python train.py --n_layer=12 --d_model=448 --n_head=14 --n_kv_head=14 --head_dim=32 --d_mlp=1792 --vocab_size=8192 --activation="swiglu" --norm="rmsnorm" --norm_place="out" --norm_eps=1e-05 --positions="rope" --rope_base=10000.0 --rope_fraction=1.0 --qk_norm=true --attn_scale=0.177 --bias="none" --tie_embeddings=false --parallel_block=false --init="normal" --init_std_qkv=0.0262 --init_std_o=0.00534 --init_std_up=0.0262 --init_std_down=0.00534 --optimizer="soap_variant" --lr=0.00436 --beta1=0.95 --beta2=0.95 --weight_decay=0.15 --lr_head=0.0124 --warmup_steps=62 --schedule="wsd" --decay_fraction=1.0 --decay_shape="pow" --final_lr_fraction=0.0 --batch_tokens=262144 --seq_len=1024 --doc_mask=true --train_tokens=755700000 --steps=2883 --dataset="wikipedia_en"
Each number is 128 + 32 x the weight over its row's rms, rounded and kept within 0 to 255. Layers, rows and columns count from 0. The size above them is the row's rms in percent of the matrix's.

# layer 9 MLP down (transposed), 1792x448, rms 0.104, rows 1690-1724, columns 384-447
size [100 103 107  94 100 103  98  98  89  93  99 100 102 100  95  99  92  95  92  96 100 102 110 100  93  92  98 100  89  99 102 112 107 113  99]
[[ 98 193 128  80  69 151 126 117 115 168 168  71 113 160  81  71 132 115  74 116 151  56 138 173  74 138  81 143 164 126 126 166 167 166 119 128 134  54 121 175  79 124  91 101  82 111 147 131 118 147 149 109 143 130 114 128 122 122 129 129 134 101 183  90]
 [148 115 141 147 130 157 190  94 133 177  59 160 183 176 125  88 125 127 116 115  59 134 156 142  84  49 130 163 108 132 120 188  75  96 120 107  83 187 156 103 172 156  93 142 168  82 104 166 152 114 114 106 137  93 155  93 134 157 124 105 208 107  99 112]
 [ 94 154 102  85 137 153 190 119  78 143 155 161  88  98  93 101 154 100 141 155 151 144  87 157 136 158 125 126 141 105 118 137 103  64 157 121  79 133 165 113 141 129 129 194 101 129  94  62 108 128 163  76 102 171 115  95 162 164 136 130  75 125 103 129]
 [129 149 127 114  95 148 164 180 145  58  60 172  51 114  87 123  91 123 139 125 108 199 129 108  95  99 135 132 124 165  97  92 182 105 180 158 108 161  64 113 166 131  89 135 129 126 111 114 163 132 152 148  99 110 174 120 123 145 109 138 147 122 152 143]
 [122 132 101 174 151 147 115 122 155 130  73 138  95 111  78 203 165  87 109  60 148 207 128  57 171  93 159  91 171 157 131 123 110 114 110 127 141 136 166 112 117 122  82  91 106 162 177 151 138 134  86 123 131 140 119 128 114  97 145  64 145 176 116 170]
 [147 141 115 189 137 167 102 148 139 112 119 110  99 135 181 144 133 171 145 137  88 116 217 109  97 135 144 112  94 130  90 136 104  73  89 115 115  80 163  49 106 147  18  90 159  97 118 143 134 146 112  86  87 163  62 133 155 133 120 120 156  95 152  96]
 [132 158 133 125 121 146 110 115 174 111 169 105 187 135 185 171 136 156 115 136 141 188  89 138  82 157 149 162 112 108 117  44 163 142 174 125 175 184 146 105 128 169 153 167 100 133 139 128 169 115 132 138 135 105  83 147 150 109  60 127  86 146 148 166]
 [125 177 118  65 169 106  95 172 117 118 146  95 128 130 122 156 178 168 133  92 104 141 152 151  80 162 165 162 155 123 123 143 121 168  77  89 110 101 117  97 121  71  93 136 173 108 119 132 115 153 148 139 104 106 138  88 174 156 140 117 117 148 138 144]
 [131 157 110 119 122 110  67 115 181 134 165 144 158 201 114 106 127  94 120 165  97 102 143  95 114  40 101  88 170 160 127 129  99 119 115 113 134 118 136 119 103 135 181 106 197 179 141 132 137 153 148  60  67 111 156 140 149 143 102 127 166 104 169  93]
 [135  91 126 106 102 147 167 147 170 117 180 184 138 137 132 155 116 121 139 117  76 153 104 152  95 156 132  92 106 101 164 150 134 185 137 122 114 105  94 126 173 122 124 167 141 140 119  78 124 113 105  50 132 106 159 186 130  67 134 199 127 126 126 100]
 [133 138 164 108 137 106 133 141 131 112 126 137 103 164 154 202 133 169 121 129 193 110 168 118 111 109 128 177  44 118 118 100 129 138  92  98 124 185 152 119 132  65 123 176 101  97 125  89 137  79  77  97 177 173 178 170 144 123 119 177 161  88 128 111]
 [ 93 120 118 123 124  77 130 133  98 102  80 158 121 108 126 144 124 149 126 104 122 119  89 139 129 118 169 167 128 193 107  68 121 149 114 110  84 165 127  98 108 147 173 128 146 132 148 157 165 134  98  85 119 196 170 104 164 118 124  76  84 135  94 215]
 [134 189 131 180 126 165 117 145 140 174  76 181 116 103 172 153 150 137 116 174 163  49 157 114 140 117 199  74 144 156 166 124 130  81 127 152  93 144 138  91  98 181 134 105 135 119 116 113 118  71 179 185 163 161  77 142 111  59 117 125 105 162 103 119]
 [ 62  66 163 156 183 163 163 142  99 113 111  89 155 112 107 157 184 127 129 120 139 151 107 143 152 133 105 177  85 152  93  92 104 145 116 103 151 108 139 195 220 173 167 130 156 119  76 156  92 101  87 139  91 117 131 117 123 123 139 157  58 109 124  78]
 [101 131 132 125 124 103 122 165 139 113 176 158 124 136  99 136 162 117 174 102 171 181 117 175 137 115 108  95 147 140 102 118   0 147 112  80 112 145 179 125  91  85 166 146 177  98 125 118 128 158  99 113 142 141  92 166 139 109 126 145 149 185 115 196]
 [152 146 111 154 148 133 137 131 171 106 139 127 190 135 105 170 138 134 146 134  82 186 118  25 236 156 103 144 174  95 108  44 135  61 155 158 145 134 113 147 126 135 115 130 105 187 123  82 104 183 108 156 104 185 147 166  90 226 124 114 121 107 155 127]
 [129 157 120  31 106 144  71 116 111 103 177 165  72 187  78  90 137 116 187 134 108 145 116 157 123 123 147 208 117 105 153  89 172  92 126  91 109 121 136  85 100 130 194 137 141  83 111 123 152 158 110  87 178 136 127 130  91  71 131 138  84 204 153 132]
 [169  96 180 172 158 175 160 121 126 144 143  92 167 160 142 124  69 143 137 115 127  78 197 143 175 115 118 123 157 140 150 144 125  95 163 156  68 157 121 165 121 202 106 113 106 123 115 175 147 108 170 111 120  48 130 110 146 141 130 117 102 121  58 157]
 [ 88 142  86 133 166 157 145 160 155 166 116 186 119 145 130 139 150 116  65 178  81 126 143 143 186 148  76 132 132 114 122 111 149 146 136 119  94 133 134 146 124 129 139 113 101  92 134  97 162 104 142  79 112 119 110 106 110 116 130 108 125 162 120 104]
 [170 113  98 192 177  91 101 135 147 124 137 175 136 117 121  83 118 113 121 163  96 151 141 102 167 121 137 118 123 119 160 104  93 168  67  79 132  88  71 114 136 154 109 154 174 227  49 116  95 121 126  95 136 124 152 162 128 124 142 209 122 148 145 146]
 [117 126  41 153 114 151  78 196  84 145 106 128  84  98 178 170 130 158  72 113 143 157 196  87 104 186 116 138 153 103  49  79 122 128  66 130  75 117 120 122  92 106 118 167  92 152 100 156 141 133  91 110 116 151 185 151  92 132  98  98  87  92 129 124]
 [140 141 146 123 101 100 122 192  90 182 129  97 171  67 133  93  68 106 148 172 114 132 108 119 128 157 121 114 187 112  60 132 125  50 173 121 116 117  72 121 190 188 130 104 112 154 139 156 139 117 122 183 159 107 118 143 149 183 182 108 112  59 106 152]
 [ 96 140 137 168  96 143 171 128 147 176 100 132 120 117  76  95 105 109  80 118 107 147 162 119  78  96 141 124 110 121 108 128 130  98  98 192 120 160 160 134 165 164 136 135 125 161 137 116 116 142  18 146 141 101 134  85 155 101 175 172 147 160  85 122]
 [126 150 121  70 108 142 125 155 136 146 164  98 148 138 120 134 161 142 174  95 134 139 129  99 120 103 152 101 147 153 106 130 147 172 135 149  77 140 137 148 156 110  97 133 173 112 173 142 123 160 101 178 186  83 125 127 158 119 158 150 142 163 179 119]
 [ 97 131 108 133 172  96 107 128  82 147 130  80 133  97 155 112  70  94 126 125  78 149 164 217 174  91 146  97  84 106  60 199  88 122  84 125 132 198 118 117  97 158 138 126 155 209 111  96  76 101 109 129 154  89 161  77 170 128 173  94 102  99 132 127]
 [130 139 167 102 121 166 116  78  87  95 141  98 111 150  74 164 105 123 141 120  83 125 173  97 167 127  77  86 160 187  77 215 137  61 147 102 177  73 134 150 155  74 103 135 138 143 136 100 168 128 141  10 150  87 130 163 109 132 158 133 204  84 146 101]
 [139  53 158 166 129  92 110 115 179 140 174 134 111 121 108 121 112 121 200 120  66 112 102  70 124 104 152 146  68  85  94 181 147 118 147 128 136 202 125 124  83 101 174  94 131 105 116  65 116  98 178 133 126 168 149 169 118 107 177 107 117  94 143  88]
 [ 87 129 144  79  40  29 112 166 131 119 113 115 149 141 115 103 104 103 120 121 146 128  82 180 143 120 142 186 102  93 178 105 153  86 165 145 132 141 159 111 150  82 121  95 140  72 119 152  91 113 158 118 174 149 129 178 117 131  98 117  90 109 120 102]
 [123  73 101  98 152  95 129 132 101 131  88 132  78  83 176 172 118  94 135 147 146 133 148 190 119 156 189 179 140 121 121 105  99  96 137 118 109 116 145 118 121 150  68 183 113 171 141 153 108 148 156 145 139 142 115  90  61 126  89 205 135 138 115 106]
 [119 118 108 143 122 109  47 139 104 102 108 126 161 148  75 155 180 112 161  97 110 122 201 109  99 124 128 141  96 142 151 170 136  79 115 139 176 159 108 151 191  77  94 190 106 161 119 181 105 119  87 142  70 157 120 107  89 109 130 143 122 161 171 151]
 [123  69 102 124 127 114 142  91 152 121 150 235  70  86 115 194  84 117  76 108 117 161  97 156  85 108  90 140 147 119 134 163 149 131 146 154 103 165 152  92  99 190 140 190 149 115 155 196  90 115  67 144  12 114 169 149 123 181 161 117 156  90 138  98]
 [187 101 163  45 184  77 156 151 171 156 108 181 123 142 107 106 119 121 152 181 125 103 172 112 141  76 111 115 139 171 157 121 137 111 123 123  80 171 119 100 122 120 111 132 147 145 166 181 180 149  72 199  58 131 126  56 130 122 124 137 147  68 142  85]
 [190 128 102  72 144  84 118 119  78 134 154 109 148  94  99 126  62  92  86 147 167 130 157  81 119  93 221 106 117 141 108 118  96 180 103 105 147 125 141 134 144 155 140 106 162 157 145 117  82 128 159  71 184 120 120 137 153 128  90 176 163 147 129 132]
 [170 120 154  87  65 106 106 159 119 132 145 147 124  89 127 112 178 125  83 145  92 170 153 160 105 185 141 178  60 140 155 123 103 138  98 151 120 106 146 118  65 133 177 110 142 109 106 155 116 107 103 107 123 155 156  70 148 156 182 125 165 224 121 113]
 [108  97 131  82 132  87 173 134 130 135 129 147 161 138 158 216 138 130 113 112 126 146  99  89  82 104 129 154 117 145 123  86 154 131 102 135  90  90 130  67 105 107 151  97 130 105 155 156 142 141 143 115  85 119 158  80 139  96 116 143 139 139  88  24]]
# layer 9 MLP gate, 1792x448, rms 0.11, rows 1691-1725, columns 384-447
size [ 99 104  91  99  99 104 100  93  99 101 101 102  99  99 101  93  99  97  99  99 100 102 100  99  92  98  99  94 101  99 104 100 100  96  97]
[[125 188 105 112 157  48  65 124 145  96  83 158 113 148 131 162 137 114 115 150 134 155 122  96 187 110  99  97  83 153  83 133 167 117 191 118 107 135  87 178 146 157 100 149 119 137  83 140 119 125 146 157 108 116 184 154 138 130 164 164 137 142  98 112]
 [203 104  89  86 129 111  70 152 123 142 163  83 132 137 171 175  90 129 113 188 150 122 185 138 115  89 170 158 129  93 115 117 107  71  63 112  83 148  93 144 120 135 177  80 122 187 134 119 143 148 161 182  93  79 102 132  64 130 145 128 120 186 120 114]
 [137 102 189 158 204  80 169 125  90 162 123 120 131 148 142 159 121 120 108 174 184 103 128 156 111 102 117 109 106 103 135 135  98 164 141  95  73 114 158 137  79 128 114  89 126  92 180 107  97  81  75 119 121 141 129 129 106  62 141 168 184  76 132 108]
 [108 116  56 176 179 143 155 128 133 136  66  96 122 143 164 149  85 132 121 116 110 127 150  43  99 112 163 150 137 111 171 133 117 142 190  84  51 140 116 181 150  97 119 157 157 127 121 128 140 143 157 121 110 129 205 112 103 114 137  95 124  95 126  97]
 [148  74 116 104  50 194 174 154 169 195  96 135 120 141 140 121 140 169 140  94 175  60 134 106 115 109  94 140 113 144  55 156  63 121  96 132 155 152 133 136  89 113 157 127 180 107 121 160 140 153 141 123 161  97 116 158 155 128 188 114 176 103  93 166]
 [ 33 194 126 130 105 169 122 135 111 131  94 126 164 126 188 139 117 191 115  59 118 143 123 124  34 157  77 129 134 115  96 104 200 180 158 106 150 173  91 152 196 137 149 169 115 115  92  75 160 102  96 149 139 100 140 130 128 157  74 162  66 152  89 128]
 [117 146 109 159 193 107 108 124 133 123 112 126  96  88 127 111 140 127 129  86 137  87 151 107 180  79 127  62 118 101 141 117 150  39 198 126 134 126 128 194 166 120  99 107 132 144 127 133  91 121 104 145 156 137 102  85 173 163  85  96 120 120 172  67]
 [147 139  81 155 104 152 118 159 118 147  88 113  87 128 146 190 158 141 121 119 137 113 158 156 236 175 106 134 112 126 131 135 136 129 191 159 147 158 182 129 126 105 138  85 137 175  67 125 134 116  91  53 159 150 125 135 112 136 119  58 116  87 144 146]
 [151 159 128 131 193 161 115  58  71 100  50  74 150 103 126 196 164 149  91 186 162 169 125 146 105 136 160 104 136  90 115  51 191 127 174 108  85 117 171 102 103 123  94 102 175 167 163 127 108 143 151  67 126 117  82 175 107  89  77 112 136  78 118 136]
 [146 114  98 204  83  99 121 131 141 120 104 124 171 138 130  61 118 113 144 142  69 123 127 112 121 172 155  87 136 127 191  95  88 114 150  73  98 132 179 152 169  94  94 114 160 148 103  97  85 114 156 145 150 103  55 129 125 159 177 107 189 184  72 143]
 [ 98 143  71 152 111  98  76 204 199  76  86 160 127 136 126 163 104 201 102 116 189  89 123 130 136  66 165 107 115 113 104 181 116 113 180 176 114 142  34 131  83  98 105 106 146 117 119 194 141 187 153 128 118 156 160 147 186 132 151 128 129 152 193 124]
 [118 110 139 163  99  74 101 174 106 125  91 137 139 142 108 143 119 129 136 115 105 172 157 133 124 144 126 125 167  41 196 177 136 132  88 117 159 162 126  74 119 207 115 138  98  89 142 161 182 143 127 160 151 128 131  72 172 101 147 120 169 124 110 143]
 [125  76 108  70 174 157 140  85  98 163 145  89  99 136 175 114 110 119  91 144 127  91 107 106 115 113  98 140 159 167 129 135 140  90  97  62 158 152  43 121 202 200 138 108  78 120 141 150  87  77 120  92  71 162 189 154 159 154 122  98  87  53 153  68]
 [115 163 120 104 125 135  95 119 116 177 132 119 104 150 160 134  94 127  81 107 122 113 156 137 158 122  67 130 149 169 114 182 145 105 134 162  99  65 145 150  98 110  89 181 156 130 183 100 158 130 114  79 150 154 175 119 188 114 106 131 123  97 141  37]
 [151 114 179 108 126 130 174  93 129 101 155 157 114  79 152 126  95  96 157 108 118 141  80 123  95 143 202 138  98 118 175 107 135 113 119 189  67 144 143 128 150 136 212 135 159 102 141  89  62 151 119 137 133 141 154 149 106 185 146 168 168 131 120 156]
 [118 112 124 139 150 154 171 142 160 122  72 175  75 135  78 165 108 138  93 119 160  58 128 179 123 152  79  77  92 143  96 134 159 141  90 158  90 120  61  79 121 143 166 159 118 120  76 133  42 117  67 103 129 172  78  94 105 108 172 109 175 114 136  81]
 [174 179 129 148 106 131 115 200  86 128  68 120 117 152 112  95  88 145 136  83 100  97 203 123 169 179 118 134 168  97 128 146  96 154 145 123 133  92  99 144  74 160 137 137  99 119 186 164 115 115  91 136 105  36 164 156  95 137 131  72 140 142 169 116]
 [144 164 178 121 107 154 157 165 140 157  93 166  95  71 118 136 207 103 133 109 132 127 165 119  70 105 159  95 163 133 152 124 127 135  46 168 107 136 167 207 118 108 191 158  74 135 149  99 157 124 110  92 144 115  98 144 132 154  99 103 166 129 136 255]
 [138 163 126 173  79  73 136 121 176 131 141  69 128 131 105  93  95 157 127 106 113 152 183 111 156  95 135 135 133 130  70 151  80  72 154 118 178 118 149 151 122 116  82 120 132 211 145 139  98 165 145 126 171 174 130 120 143 110 103 131  70 128 109 151]
 [101 111 118  80 123 122 137 178 147  56 124  52 119 214  90 112 162 143 202 138 114 139 134 146 114 157 121 136 160 126  93 119 112 156 115  76 140 118 147 128 147  48  79 162 104  88 137 164 117 113 153  82 119  95 133 127 136 131 183  66 132 102  96  81]
 [154 125 133  91 107 135 169 129  97 153  97 116 143 158  89 149  70 119 166 104 118 158 173 129 158 107 159 124 190  95 131 114 172 123 125 159  71  76 163  54 110 121 127  93 180 104 152 129 127 142 181 167 161 116 169 126 104 112  98  96 147 170 169 122]
 [160 179 149 123  68 122  86 111 170 134 120 156 153  94 100 109  90 179 129  99 106 108  62 173 154 117  69 125  82 136 157 147 130 144 166  92  99 160 136 127  77 154  85 147 139  73 103 102 101 115 161  78 172  96  91 116 153 138 169 140 161 116 121  66]
 [112  92 121 179 131 125 138 156 157 124 103 128 121 123 120 152 147 130 147 136  65 178 121 100 138  49 145 112 134 159 188 160  81 206 129 132 122 104 151 111 116 161 140 172 184 147 167 193  95  99 156 125 161 201  85 110 161 108 177 161  70 120 170 182]
 [173 175 178 136 151 164 109  90 113 102 121 196 190  63 114 140 152 112 122 139 158 133 140 102 203 113  66 163  49 143 104  76 149  46 150 110 122 120 160  97 122 122 154 112 150 155 118  95 101 181 185  95 104 103 184 108 145 130 110 146 142  87 170 200]
 [143 135 134  67 119 131 119 145 165 183 137 146 122  75 175 134 136 146 151 123 148 141 174  82 211 128 115 108  66 139 134 131  86 100 140 148 124 132 138 104 129 110 162  93 119 121 165 107 150 179 101 110 185 106 130 117 149  73 133 150 117 112 132 132]
 [115 175 158 187  72 148 144 168 153 148 208 141 131 135 100 145  95  70 214 137 106 174 124 135 116 121 158 137 140 103 141 153 128 121  97 140 113 102  93 113  79 155  98 143  67 107 253 176 147 147 158 165 146 139  75 148 136 132 171 154 153 141 155 117]
 [ 59  76  87 116 112 145 131 158 128 108 123 147 143 123  98 184 142 131 107 184 126 106 106 106 162 123 141 146 147 178 195 120 167  63 104 163 185 125 186 133 169 129 148 104 136  95 131 123 149 173 178 110 133 175 114 154  65 106 117 142 144 140 145 109]
 [146 125 115 166 142 175 120 145 161 128 104 156 126 149 108 110 114 123 146  18  75 130 182 102 152 154 105 139 142 157 115 111 156 140 117 123 132 118 124 104 109  60 138 118  83 169  77 160 180 149 105 113 150 167  27 142 106 126 159  97 114 134 145 107]
 [100 116 123  95  97 155 166 140 126 144  97 136 117  61 157 166  61 140 101 113 117 118 121 158 125 129 123 186 116 139 135 137 134 139 166 157 116 118 103 146 155 154  97  67 138 144 128 104 139 119  99 126  75 122 131 109 148 118 136  78  97 153 155 157]
 [130 127 123 144 131 205  98  29 211 140 122  86 151 101 133 122  92 138  77  60 126 178 123 158  94 153  88 136 114  58 129  92 141 127  98 156 175  84 143 192 142 117 146 173  99 109 106 138 202 106 136 113 106 134  96 140 105 127 122 112 169  75 156 163]
 [ 66  76 137 117  80 114  62  99 107 138  84 104 140 115 135  96 126 157 167 107 168 125 148  74  86  97 151 211 143  54  76  26 149  97 187 160  98  81 146  64 138  79  97 166 167 142 128 110 176 145 112 154 142 112 133 136  99 148 148  98 148 132 145 138]
 [ 79 121  90  81 140 114 154  73 128 129 145 120 166 141 142  68 131 173 121 114 141 130 188 130 109  74 153  98  60 104 181  97 145 136 111 134 101 137 175 175 161 137 111 148  96 148 113 108 110 170 147 143 155 113 114 193  50 152 113 123 165 139 124 119]
 [141 122 135  62  59 143 142 141 159 156 115 145 128 102 180 136 105  96 153 118 123 138 159 169 121 128 134 135  90 132 120 153  70 139 180 124 111 149 137 100 151  96  79 119 158 172 132 118 115 174 129 102 176 120 146  81 165 157 175 123 144  94 105 137]
 [125 123 119 143 162 141  67  97 172 149 118  88 144 153 140 143  80 123 143 168 109  75 130 139 124 114 104 100  98 133 133 182 140 151  84 132 105  96 108 154  96 110 122 150 132 117 131 132 118 116 150 117 133 205  92 109 119  71 100 172 107  88 145 126]
 [143 118 120  80 168  61  96 169  62 158  76  91  90  98 116 152 168 174 114  97 178  96  97 173 151 128 129  91 148 178 122 120  87 117 124 125  80 151 136  63 160 151 128 106 111 138 162  94 176 132  96 134 138 140 128 149 160 102 123 125 191 142 196  99]]
# layer 9 MLP up, 1792x448, rms 0.113, rows 1691-1725, columns 384-447
size [103 102  90 101 101  96  99 102  94 100 101 100  99 103  97  90  96  97  98 104 101 106 100  93 104  97  98  88 100 101 116 106 125  99  98]
[[125 116 147 125 151 127 169  75 177 109 149 179 150 153 144 127  79 169 131 149 122 116 158  59 127 211 138 125 112 124  33 134 119  91 117  80 107 120 112 181 129 154 146 135 115 138  64 211 115 135 247 143 137 174  92  82 155 127 123 136 102 148 123 114]
 [178 109 185  85 130 140 142 176 163 133 143 142 127 127 144 104 129 126 135 154 125 149 151 137 125 161 177 149 156 159  80 117  93 156  70 171 106 104 119 133 103 120 152 101 149 112  65 103  95 141 125 162  88  64 137 155  57  68 167 116 155  98 145 159]
 [177 127  89 117 110 133 180 146 115 104 139  70 112 154 132 152 141 149  72 140 138  89  99 150 166 186 131 151  93 142 151  93 153 157  81 107 180 138 173 113 139 137  92 113 167 156 100 152 117 149 110 143 114 197  89 161 114 151 149 105  68 106  74 151]
 [132 121  78 139 146 106 138 182  91  87  81 156 124 166 137  97 132 150 176 114  91  98  93  88 109 194 149 148 129 154 153 129 179 127  75 139 143 114 148 128 136 128 139 119 148 161 167 117 180  90 113 148 150 185 102 154 153 114 128 118 132 142 119 171]
 [123 167 139 118 133 119  94 127 112 129 163 159 141 144 103  37 121 128 121 207 120 113 130 122  68 153 146 117 133 122 157 133 209 143 153 149  93 112 164 121 141  95  93 145 104 107 154  77 190 102 126 106  74  95 177 149  99 159 132 138  81 121 163 147]
 [165 123 138 172 117 178 122  93  90 133  77 142 137 115  92  52 164 121  79 190  58 146 154 112 115 133 133 112 128 132 193  91  81 120 118 116 143 108 152 126 116  77  71 147 113 149 141 164 102 122 186 149 113 119 137 109 116 113 134  90  99 185 125 152]
 [ 96  86 176 157 107 150 141  57 122 104 104 165 174 158 130  74  96 112 108 172  50 166  33 181 175 111 124 151 105 132 124 174  55 116 183 122 112 138 159 131  97 102 137 135 147 156  73 122  72 120  86  97 109 140 162 111 109 109 100 179 151 105 139 124]
 [152 173 196  94 151 157 151 109 109 170 143 130 135  94 114 133 106 121 109  85 126 122 141 159 158 101  98 141 118  92 126 107 130 106 114 135  90  71 104 141 159  94 100 170 122  80 215 133 100 119 168 158 154 155 143 158 144 132 123 128 154 117  90 125]
 [ 68 146 131  94 159 114  99 151 205 162  89 123 168 167 171  77  89 181 167 139 102 109 167 113  89  86 146  88  85 151 162 146  88  97  74 113 167 185 105 138 151 143 174 139 124 115 103 123 118 149  86 125 112 156 166  97 100 113 103 166 128 113 138 152]
 [159  34 120 142 157 196 145 118  92 118 118 162  93 167 130 114  98  55 143 107 183  89 134  87 142 134  90  75 142 144 158 149 112  89 108  95 113 110 108 151 168 118 126 149 116 116 184 135 136 164 141 192 145  66 149 130 100 133 109 122 102 146  95 158]
 [ 86 154 136  96 161 133 124  90  66  93 193 102 139 106  88  73 156 111  78 155 112 140 162 123 121 118 119 114 189 141 130 152 126 133  94 137 188 131 113 196 201 182 141 109 121 137  65  74 159  75 147 130 150 147 159 157 131 223 149  98 153 103 149 104]
 [ 98  80 163  95 110 124 164 133 132 130 120 145 115 106 102 167 128 112 134 103 140 127 143 140  71 100  78 171  81 173  85 139 169 110 100 170 149  82 150  96 104  60 230 111 187 131 198 154 109 147 170  96  59 158 105  91 244 201  71 182 138 109  59 176]
 [143 170 189 189 118  95  89 135 169 104 123 175 135 176 144 127  71  85 123  77 112  52   5 112 142 135 178 129  78 166 156 145 155 123 143 131 158  52 121 135 134  98 141 138 127 128 162 172 107 123 172  83 148 115 112 111 111 131 150 147 102 117 133 159]
 [170 111  86 113 116 100  81 122 156  73 114  93 125 154  86 128 124 164 119 129 143 182 127 173 172 136 120  65 103 164 115  92 180 120 146 169 124 122 128 167  81 128 151  93 127 167 130 124 160 127 133  90 119 124 126  94 199 101 126 135 130 121 168 108]
 [146 141  89 142 168 157  89 165 156 166 164 139 191 163 188  61 151 119 177 134 165 171 130 148 149 116 145  96 146  41 146 142 132 104 121  86 152  76 136 174 129 161  99 180 154 146 152 132 146 159 107 142 191  83  94  87 135 118 107  89 114 146 146 163]
 [ 60 153 133 205 147  56 137 125 158  78 179 176  63  74 120  76 177 128 167 153 112  98 135 166 139 153 132 104 125 114  87 127 183 121 117 106 119 109 149 153 138 132  85 114 164 154  92 101 110 174 147 109 123  58 130 176 175 181 131 152 112 138 153  93]
 [194 126  99  55 165 122 144 163 142 144 123 184 135 156 124 131 160 157 150 100 107 177  71 146 103 155 104 129 143 221 111 121 152  75 137 111  99 107 131  95 127 194 155 120 112 109  50 129 240 121 150 136 129 138 128  95 109 144 165 207 104 150 165 123]
 [137 135 129  97 179 136  71 107  47 141 139  97 130 130 126 148 107 126 174 169 160 145 182 131  71 133 125 171  92 126 106 174 137 154 172 154 154  69 113 166 164 188 136 106 180 139 169 133 152 117  99  87 120 184 152 159 122 122 194 130 120  95 163  93]
 [170 128 148 140 138 167 233 132 148 128 159 126  59 104  85  67 122 166  99  71 140 123 128 102 124 151 140 142 105 108 160 159 152  75 154 171 127 228  91 149 148 205 186 141 145 121 168 138 187  75 111 159 111 180 126 103 136 117 124 155 136 158 119 111]
 [162 135 105 125 124 111 141  91 151 156 130  89 159 112  83  94  93 135 136  67 118 153 154 128 170 140 189  85  88 121 148 126 201 102 155 101 129 138 102 101 129 162 153 107 203 104 158 108 134 162 119 162 152  70 122  98 141  95 110 100 174 146 135 164]
 [124  45 123 111 170 156  71 132  90 139 118 104  85  65 119 125  92 102 107 125 123 157 159 158 158 141 116 132  92 177 119 169 118 162  31  92 167 152 173  95 112  50 107 182  84 119 114 173 106  86 137 114 156 121 135 135 118  81 115 176 109 103 113 113]
 [153 145 118 133  71 121 141 107 151 110 127 122 119  40  87 147 162 125  98 117 143  90  86 100 114  95 178 122 177  96 139 106 141 105 142 125 126 103  58 186  66  57 120 109 117 156 166 174 146 123  82 107 118 153 121  86 127 168 139 139 167 104 156 110]
 [ 68 155 192 110 144 187 141  98 115 151 134  88  98 144 217 142 103 126 149  75 138 122 114  69  87 155 154  87 133 137  71 117 116  70 163  62 105 130 122 131 125 150 158 110 100 134 125 139 109 118 108 127 110 200 162 118 128 132 165 114  67 164  96 166]
 [135  94 128 124  73 149 107 148 122 163 147 157 106 154  80 140 149 132 145  54 168 150 100  98 167 118 131 118 158 146 141  60 136 146 153  92 161  93 180 103  95 157 132 159 104 159 148 170 188  76  85 174  69 132  84 159 102 165 137 107 111 101 104 168]
 [165 160 108 115 125 133 110 153 170 162 147 111 107  84 187 131 126 141 137 132 160 135 184 109 187 152 121 136  74 133 153 129  84 102 143 139 145 163 127  76 112 133 195 104  91 104 121 110 189 161  65  96 163 119 132 121 141  88 133 153 107  93 144 112]
 [119 121 101  73 128 126  84 109 123 182 128 104 123 142 133 162 141 100 157 121 137 104 137 164 190 161 167 110 167 110  63  47 133 149 108 135 143 144 133 129 128 174  55 195 100  87 195 133 150 174  85 126 154 106  97 133 143 132 124 137  70  99 101 196]
 [161  78  84 161 184 158 121 129 109 102 110  92 156 107 131 156 111 101 130 126 155 105  76 132  89 126 119  57 152 100  79  48  75  88 145 155 139  96 103 180  82 114 136 111 143  46 172 106 101  84 144 135 165 112  80  76 122 123 168 133 106  91 117 156]
 [101 140 136 115 143 173 128 136 122 105 141 150 151 174 173 144 157 111 114 198 157 121  72  87 205 135  84 177 130 146 154 146 127 140 141 155 110 194 207 107 100  92 115 140 152 134  76 121 189 102 112  94 119  93 120 159 121 108  88 143  81 127  95 151]
 [142  90 124 158 158 100  75 118 133 129 102 141 114 163 124 107 123 191 159  60 111 111 145 115 158 101 100 125 141 190 176 209 172 111 134 103 133 100 117 101 143  81 204 118 176  72 175  99 173  58 155 139  87 103 105  90 102  91 144 158 138  67 134 154]
 [150 134  63 170 100 119  95 101 116 145 153 131 164 123 148 131 128  70 131 157 209  94 116 118 134 151 158 191 161 121  61 177  96 102 101 117  89  60 111 124 118 142 149 120 143 118 138 100  96 147 138 138 122 146 129 156 156 112 148  88 179 138 118 187]
 [127 125  29 114 123  92 155  75 162 127 161 184 133 157  83 157 127 124 109 108  82 132 104 150 101  80 153 157 115 199  81 170  90 180 116 100 181 199 134 130 160 183 100  92 148 102 131 170  98 121 122  71 117 163 149 165 127  92 125 161 197  92  97 126]
 [100 113 165 118 133  69 167 117 117 106 166 186 134 177  64 101 100 121 127 126 143 168 151 123 166 156  92 146 188 108 112  95 157 133 150 137 153 151  85 166 168 115  98  95 184 145 124 130 117 140  55 181 141  66 175  55 122 152 148 129 107 115 120  73]
 [131 145 126 109  22 121 123 154 157 160 109 144 136 162 156 132  90 112 112 119 142 132 210 138 140 161  91 152 133 140  71 140  88 149 130  97 123 144 134  90 147 101 101 107 161 153 148 118 136 136 114 102 154 149 166  29 147 129 155 158 135  98  77 129]
 [101  70 197 138 124 159 113 130  95 150 128 127 127  86  92 119  99 139 125 118 130 113 120 119 150 113  61 143 176 139 111 151 136  95 138 141 132 111 119  87  98 143  61 174 132 120 134 172 105 135 122  45 120  77 191 156 147 199 107 140  72 135 166 134]
 [132 139 146 151 114 151 110  68 122 128  98 137 127 133 149  90 134 144 116 144 132  90  80 191 202  87 109 162 172 149 165 138 103 160  95 131 166 113  99  71 141 148 166 107 121 184  90 142  85  92  71 161 105 108 133 158 103 116 131 122  78 138 153  67]]